Each number is 50 + 10 x the weight over its row's rms, rounded and kept within 0 to 99. Layers, rows and columns count from 0. The size before them is the row's rms in percent of the matrix's.

# up: layer 13 MLP up, 1728x512, rms 0.0671, rows 642-658, columns 64-127
# down: layer 13 MLP down (transposed), 1728x512, rms 0.0635, rows 642-657, columns 64-127
# gate: layer 13 MLP gate, 1728x512, rms 0.063, rows 643-658, columns 64-127
up642 099:65 37 52 49 44 48 52 58 56 46 57 52 51 59 50 53 43 69 55 54 39 56 52 38 39 50 42 55 35 45 53 53 48 43 59 70 47 36 52 43 56 37 49 42 23 46 61 67 80 40 46 36 53 35 56 59 50 43 47 44 46 49 45 69
down642 101:51 49 55 61 43 43 51 49 59 63 46 61 58 42 45 48 56 53 47 59 50 54 38 59 65 42 77 48 48 37 50 56 40 30 62 44 49 63 40 83 44 53 52 44 55 57 45 38 50 52 51 62 47 58 51 42 57 44 39 54 40 59 44 49
gate643 104:49 50 43 35 45 41 43 52 23 53 39 53 51 56 38 47 53 55 54 36 25 56 72 65 46 42 40 52 60 41 53 64 60 63 67 48 69 58 55 37 37 42 65 39 45 44 62 59 50 55 51 33 43 52 50 59 54 54 56 52 40 47 37 42
up643 105:66 25 39 50 47 49 52 51 53 43 72 55 53 35 57 39 51 53 37 72 58 54 59 53 59 45 41 39 54 55 52 25 62 39 46 39 41 57 57 66 55 57 64 50 45 52 50 47 45 63 49 43 54 48 29 69 25 49 65 54 38 53 57 46
down643 105:49 44 43 24 52 34 39 32 53 41 36 65 56 50 41 49 49 46 76 55 50 43 46 43 61 50 53 55 41 43 66 52 42 50 30 58 50 35 57 41 67 47 42 61 53 50 53 51 65 63 58 48 67 51 36 47 41 40 46 48 52 50 37 48
gate644 101:38 69 53 43 42 54 42 63 39 53 58 76 45 41 53 47 60 20 49 55 47 39 67 40 46 48 33 60 57 48 62 48 47 38 44 62 55 46 50 42 48 54 40 43 50 48 58 57 53 50 53 50 40 50 50 55 54 41 59 67 37 43 54 58
up644 099:35 50 57 49 45 54 42 26 46 57 37 49 45 43 53 40 38 44 35 76 42 45 31 42 57 38 53 54 51 41 49 44 72 52 59 63 63 39 54 55 33 39 38 45 56 60 64 52 32 65 57 48 40 51 54 41 56 58 40 43 64 49 39 45
down644 098:53 47 47 55 62 34 50 52 45 41 45 31 48 62 55 26 43 56 64 54 41 42 63 57 54 54 43 65 54 37 56 49 52 53 44 49 60 55 53 52 58 44 59 63 54 59 47 42 52 49 49 57 33 29 56 60 52 49 43 55 53 46 46 54
gate645 104:52 43 43 44 53 41 46 61 57 57 53 54 59 51 38 60 35 48 46 62 50 42 57 59 58 44 59 54 57 42 55 61 37 43 55 59 33 45 39 62 48 35 61 33 56 54 41 54 38 39 51 46 51 46 57 48 59 52 42 59 40 45 56 69
up645 100:53 50 57 47 49 28 52 39 44 46 28 66 54 40 58 50 58 35 37 59 48 42 61 42 34 49 66 48 46 56 50 62 27 43 66 65 54 75 47 40 60 48 49 46 47 63 45 42 33 33 55 63 44 50 57 53 56 38 46 57 40 50 46 46
down645 101:49 59 50 49 50 43 52 52 52 74 49 54 37 48 32 58 46 55 71 56 58 53 53 68 65 67 49 67 59 66 47 44 62 45 50 54 41 43 46 49 13 49 47 61 44 33 45 49 51 44 36 45 59 67 58 52 54 57 55 33 43 34 47 36
gate646 112:39 67 70 37 38 38 51 41 55 72 56 52 59 54 60 69 50 54 47 38 41 46 52 44 49 25 50 53 32 62 48 48 41 49 38 55 54 49 70 46 36 36 46 37 57 64 43 44 44 33 33 71 57 39 57 61 47 44 43 49 65 43 52 37
up646 115:40 26 53 45 59 48 46 62 44 43 40 49 44 55 46 30 61 51 61 47 45 73 56 61 51 54 42 54 58 52 49 49 57 55 74 65 55 35 56 54 47 63 33 59 64 50 45 54 45 28 47 62 44 66 51 50 65 39 48 56 34 63 40 52
down646 105:56 50 52 31 41 54 46 44 54 63 32 47 70 51 43 55 37 42 42 45 43 37 61 45 60 65 55 54 42 58 60 43 53 61 41 27 46 39 53 52 42 56 50 67 42 41 49 60 49 37 45 38 21 50 39 44 36 59 52 42 36 59 39 52
gate647 105:49 27 48 37 57 64 36 31 36 49 48 41 52 70 69 60 52 53 60 27 53 42 62 49 49 53 46 54 49 34 55 27 68 24 48 46 36 69 43 51 43 53 37 55 54 48 48 65 51 46 53 46 32 50 66 54 51 55 42 51 27 50 43 63
up647 108:42 45 61 51 22 48 45 31 52 38 80 44 57 47 50 50 43 49 47 62 49 51 46 46 58 59 66 47 58 49 31 35 57 40 40 37 47 38 72 55 42 58 48 41 58 51 52 41 59 50 37 62 47 51 29 61 49 42 40 62 56 53 49 52
down647 107:56 46 53 44 42 53 39 56 50 44 50 60 43 49 45 40 55 29 54 37 67 49 49 42 65 72 60 58 58 45 55 53 51 59 65 43 61 47 45 32 35 50 52 45 57 54 59 61 70 58 43 43 42 30 61 55 31 67 52 43 44 46 62 44
gate648 103:51 53 47 45 40 41 52 53 39 51 57 51 68 38 51 50 38 45 44 56 25 54 39 49 55 34 69 31 32 59 52 31 41 46 49 52 57 73 59 41 55 48 48 55 52 64 36 52 39 38 62 45 56 50 46 53 49 60 50 66 60 54 50 30
up648 101:54 47 63 50 51 35 45 57 29 65 51 55 54 49 61 45 64 53 65 62 46 51 31 43 64 61 68 48 43 46 61 55 35 73 38 71 55 52 67 50 47 65 58 59 67 36 49 34 41 58 53 46 51 60 48 45 37 58 46 53 52 58 59 40
down648 101:58 52 40 54 38 40 51 53 53 55 47 48 69 40 44 43 57 58 56 49 44 53 61 43 34 51 43 72 40 51 50 39 49 45 60 38 53 43 78 54 51 38 44 47 39 64 46 43 55 53 62 62 64 56 51 56 63 36 58 47 61 54 45 57
gate649 102:54 59 56 38 52 44 67 36 29 59 72 52 64 41 55 50 51 59 41 69 49 54 50 73 43 55 45 52 55 55 70 34 41 47 44 47 48 49 46 56 44 38 56 34 65 44 52 43 56 31 50 50 48 47 41 54 47 54 47 37 40 54 33 65
up649 100:47 56 48 49 47 57 46 62 39 55 54 57 48 35 44 42 66 47 52 51 49 20 55 50 52 46 61 50 63 50 52 53 43 36 42 52 44 59 66 52 51 36 65 59 48 43 69 58 51 49 59 64 50 33 70 41 43 52 62 58 40 53 51 59
down649 100:60 43 55 66 58 48 46 38 61 62 61 54 51 39 40 54 43 56 61 56 40 49 43 53 72 42 50 71 48 46 72 60 59 50 55 24 73 53 65 58 58 35 58 59 43 63 42 32 45 57 13 49 33 54 52 53 50 54 67 47 45 66 28 48
gate650 099:58 55 69 51 68 32 55 56 43 48 52 24 62 48 57 52 44 44 36 54 71 55 38 59 35 37 37 48 37 48 37 45 52 45 52 39 45 66 29 59 51 55 52 47 33 41 46 62 54 52 57 52 53 54 63 62 51 49 53 46 53 52 44 54
up650 097:52 48 42 46 54 69 50 37 45 67 53 46 40 67 69 46 42 56 48 52 55 55 48 61 57 49 44 47 42 51 51 53 42 55 59 46 48 51 48 66 59 53 43 66 45 38 68 51 61 35 54 51 63 60 51 38 44 49 71 48 41 46 41 41
down650 101:50 45 61 31 55 46 38 54 48 74 36 52 51 28 18 52 61 54 44 41 57 45 48 60 26 49 46 29 44 42 44 40 45 49 55 49 50 52 46 41 31 61 51 51 55 70 61 55 59 42 61 32 60 62 49 43 57 30 24 45 52 61 54 61
gate651 102:36 66 55 44 45 72 46 51 37 48 43 49 60 44 63 38 47 34 62 57 55 34 54 49 53 58 71 58 41 34 56 47 64 57 48 45 52 53 23 56 40 51 37 61 52 51 58 51 31 43 59 54 39 51 84 49 36 37 50 47 39 51 63 45
up651 098:51 37 59 52 50 59 55 58 62 51 46 50 61 62 34 68 40 63 48 40 60 53 47 35 51 59 53 49 54 70 53 57 52 49 47 44 59 56 62 49 53 66 55 57 66 48 62 52 51 39 41 56 55 36 65 53 40 38 51 53 32 59 44 50
down651 099:60 45 50 66 36 51 42 55 42 63 34 41 53 57 59 52 43 36 43 60 49 35 48 59 41 49 49 59 59 39 53 37 56 44 57 44 54 61 48 52 55 60 70 32 41 37 56 66 46 44 44 36 51 58 63 50 56 58 43 58 60 54 53 37
gate652 100:57 35 27 46 62 65 60 44 24 45 54 38 55 60 53 62 60 58 52 51 55 54 48 46 54 49 40 53 49 35 38 43 43 57 63 56 48 62 60 45 55 47 55 65 51 52 44 46 49 47 60 44 46 36 75 42 39 60 57 32 44 33 53 52
up652 104:59 38 37 46 51 63 59 54 43 41 47 58 48 37 68 55 45 61 39 54 68 45 49 38 47 40 42 43 53 47 48 31 38 54 54 49 55 46 46 30 30 56 45 46 50 35 42 47 60 56 41 33 34 46 25 25 50 56 45 50 51 49 56 37
down652 105:56 34 49 42 58 68 59 69 44 49 54 48 44 31 38 51 69 53 55 47 42 52 42 40 47 59 34 37 51 42 56 59 45 40 40 64 37 58 62 68 26 49 65 61 62 56 66 64 41 62 63 39 35 33 57 46 39 58 30 57 50 34 49 45
gate653 097:34 63 44 47 49 56 54 45 25 44 39 50 36 46 58 59 43 59 49 52 50 52 30 44 51 65 43 60 23 46 45 75 32 48 54 72 43 55 67 57 44 42 53 72 67 70 58 38 55 54 56 49 35 67 60 38 58 61 44 45 52 32 72 52
up653 099:52 57 63 46 36 48 44 57 39 53 45 39 40 46 52 54 54 40 56 32 57 44 59 37 51 45 40 63 52 44 52 58 52 53 47 47 41 65 42 40 61 62 54 68 37 54 64 57 57 60 50 47 44 50 59 56 50 57 56 60 43 43 48 54
down653 101:43 46 52 50 45 40 35 37 63 60 52 60 59 40 45 46 39 60 55 54 42 54 53 52 55 56 55 43 58 50 32 50 62 61 38 33 69 32 72 40 60 32 31 53 68 55 43 38 37 46 68 56 26 62 37 56 57 44 56 51 43 32 46 45
gate654 094:52 60 37 48 49 56 65 33 28 82 46 54 52 56 53 27 54 56 44 62 59 32 60 52 54 44 46 72 54 66 34 60 41 59 45 57 61 50 52 59 56 52 54 50 47 41 53 48 53 47 52 42 52 57 59 44 40 59 48 50 53 46 69 36
up654 096:37 51 39 57 43 52 49 41 48 55 42 42 68 38 57 46 49 58 44 54 57 43 58 36 47 32 42 72 66 67 43 54 58 63 55 60 44 40 42 53 52 40 52 33 55 46 38 38 42 24 38 56 62 43 43 49 39 66 58 41 48 68 36 21
down654 089:46 47 42 89 64 54 27 49 47 49 37 46 55 18 47 43 71 55 51 46 58 44 51 62 42 58 56 58 68 60 48 50 55 58 56 45 42 31 50 43 56 53 36 69 59 58 38 59 37 50 40 60 40 50 44 52 47 45 53 60 51 42 47 41
gate655 098:45 54 42 54 40 56 53 55 65 58 45 49 44 54 42 42 42 53 63 48 40 28 27 46 43 60 70 46 48 45 49 43 47 40 35 54 44 54 55 53 57 50 46 43 65 50 65 38 50 37 45 57 54 53 47 34 47 56 49 52 46 41 49 46
up655 094:40 79 45 59 63 55 52 64 40 49 63 51 60 54 63 51 68 45 52 48 58 39 53 46 37 47 40 58 37 65 41 75 54 57 57 48 51 54 44 55 47 69 40 53 27 76 66 51 52 66 49 45 44 41 68 41 46 53 41 42 59 25 62 46
down655 097:48 30 29 57 43 44 46 46 60 56 46 48 64 46 40 41 45 38 53 40 56 37 63 65 73 48 46 45 54 40 61 36 53 41 68 49 53 59 42 55 62 63 52 55 58 31 47 49 63 50 45 46 37 32 46 60 44 64 41 56 45 74 39 61
gate656 098:57 38 47 48 55 46 48 56 45 61 48 67 37 35 69 47 61 43 51 69 52 30 45 49 52 63 58 54 50 44 41 35 47 34 65 56 55 54 41 74 57 43 56 47 52 51 52 28 32 54 56 55 38 38 55 39 34 40 46 44 36 38 42 43
up656 095:54 44 47 53 46 45 47 45 59 27 68 36 62 68 56 56 36 52 53 51 57 54 57 64 46 46 37 41 51 31 58 65 55 44 55 39 57 50 49 55 44 39 49 42 67 43 28 52 49 43 40 39 42 49 68 63 65 60 43 45 40 36 57 52
down656 099:56 54 55 65 46 49 39 40 35 47 44 19 46 47 56 70 51 31 67 53 66 47 56 69 57 59 37 48 57 61 34 47 59 44 49 56 58 46 45 43 60 59 42 58 41 50 60 49 46 34 53 40 66 39 33 52 58 43 58 59 41 39 44 59
gate657 100:41 63 39 38 38 51 55 31 60 57 49 58 41 48 53 50 66 52 56 49 34 56 58 37 53 42 56 52 63 55 61 56 35 54 44 56 65 64 44 37 49 61 55 51 50 59 51 45 53 31 67 57 56 60 65 55 39 47 45 57 57 40 38 37
up657 098:48 55 53 48 42 53 61 37 64 38 45 39 66 49 52 56 55 44 38 41 41 51 60 28 44 49 64 46 44 66 48 42 50 63 61 58 59 43 51 27 57 45 53 52 36 41 59 62 44 31 50 72 58 45 50 54 50 65 53 57 37 54 38 37
down657 089:63 35 60 80 69 35 35 49 50 50 45 47 60 47 54 37 22 56 46 42 48 51 41 71 65 51 43 44 51 32 54 46 59 48 55 53 41 47 81 49 52 65 50 62 58 31 44 56 26 49 61 39 42 56 49 50 50 59 58 54 52 48 55 56
gate658 105:67 60 62 36 44 32 43 43 54 53 64 36 50 43 49 69 51 44 63 32 39 52 41 66 59 61 60 58 29 65 58 50 55 29 50 56 45 65 35 53 62 42 61 65 51 45 50 51 33 46 58 56 48 51 50 60 56 44 54 50 41 41 49 26
up658 113:24 59 62 51 29 62 51 47 67 32 37 52 58 53 53 48 45 53 56 64 54 44 45 39 52 43 69 46 63 55 57 62 62 59 36 51 35 61 66 68 57 51 51 55 36 45 52 60 47 48 56 52 34 56 56 37 41 55 43 40 30 43 57 48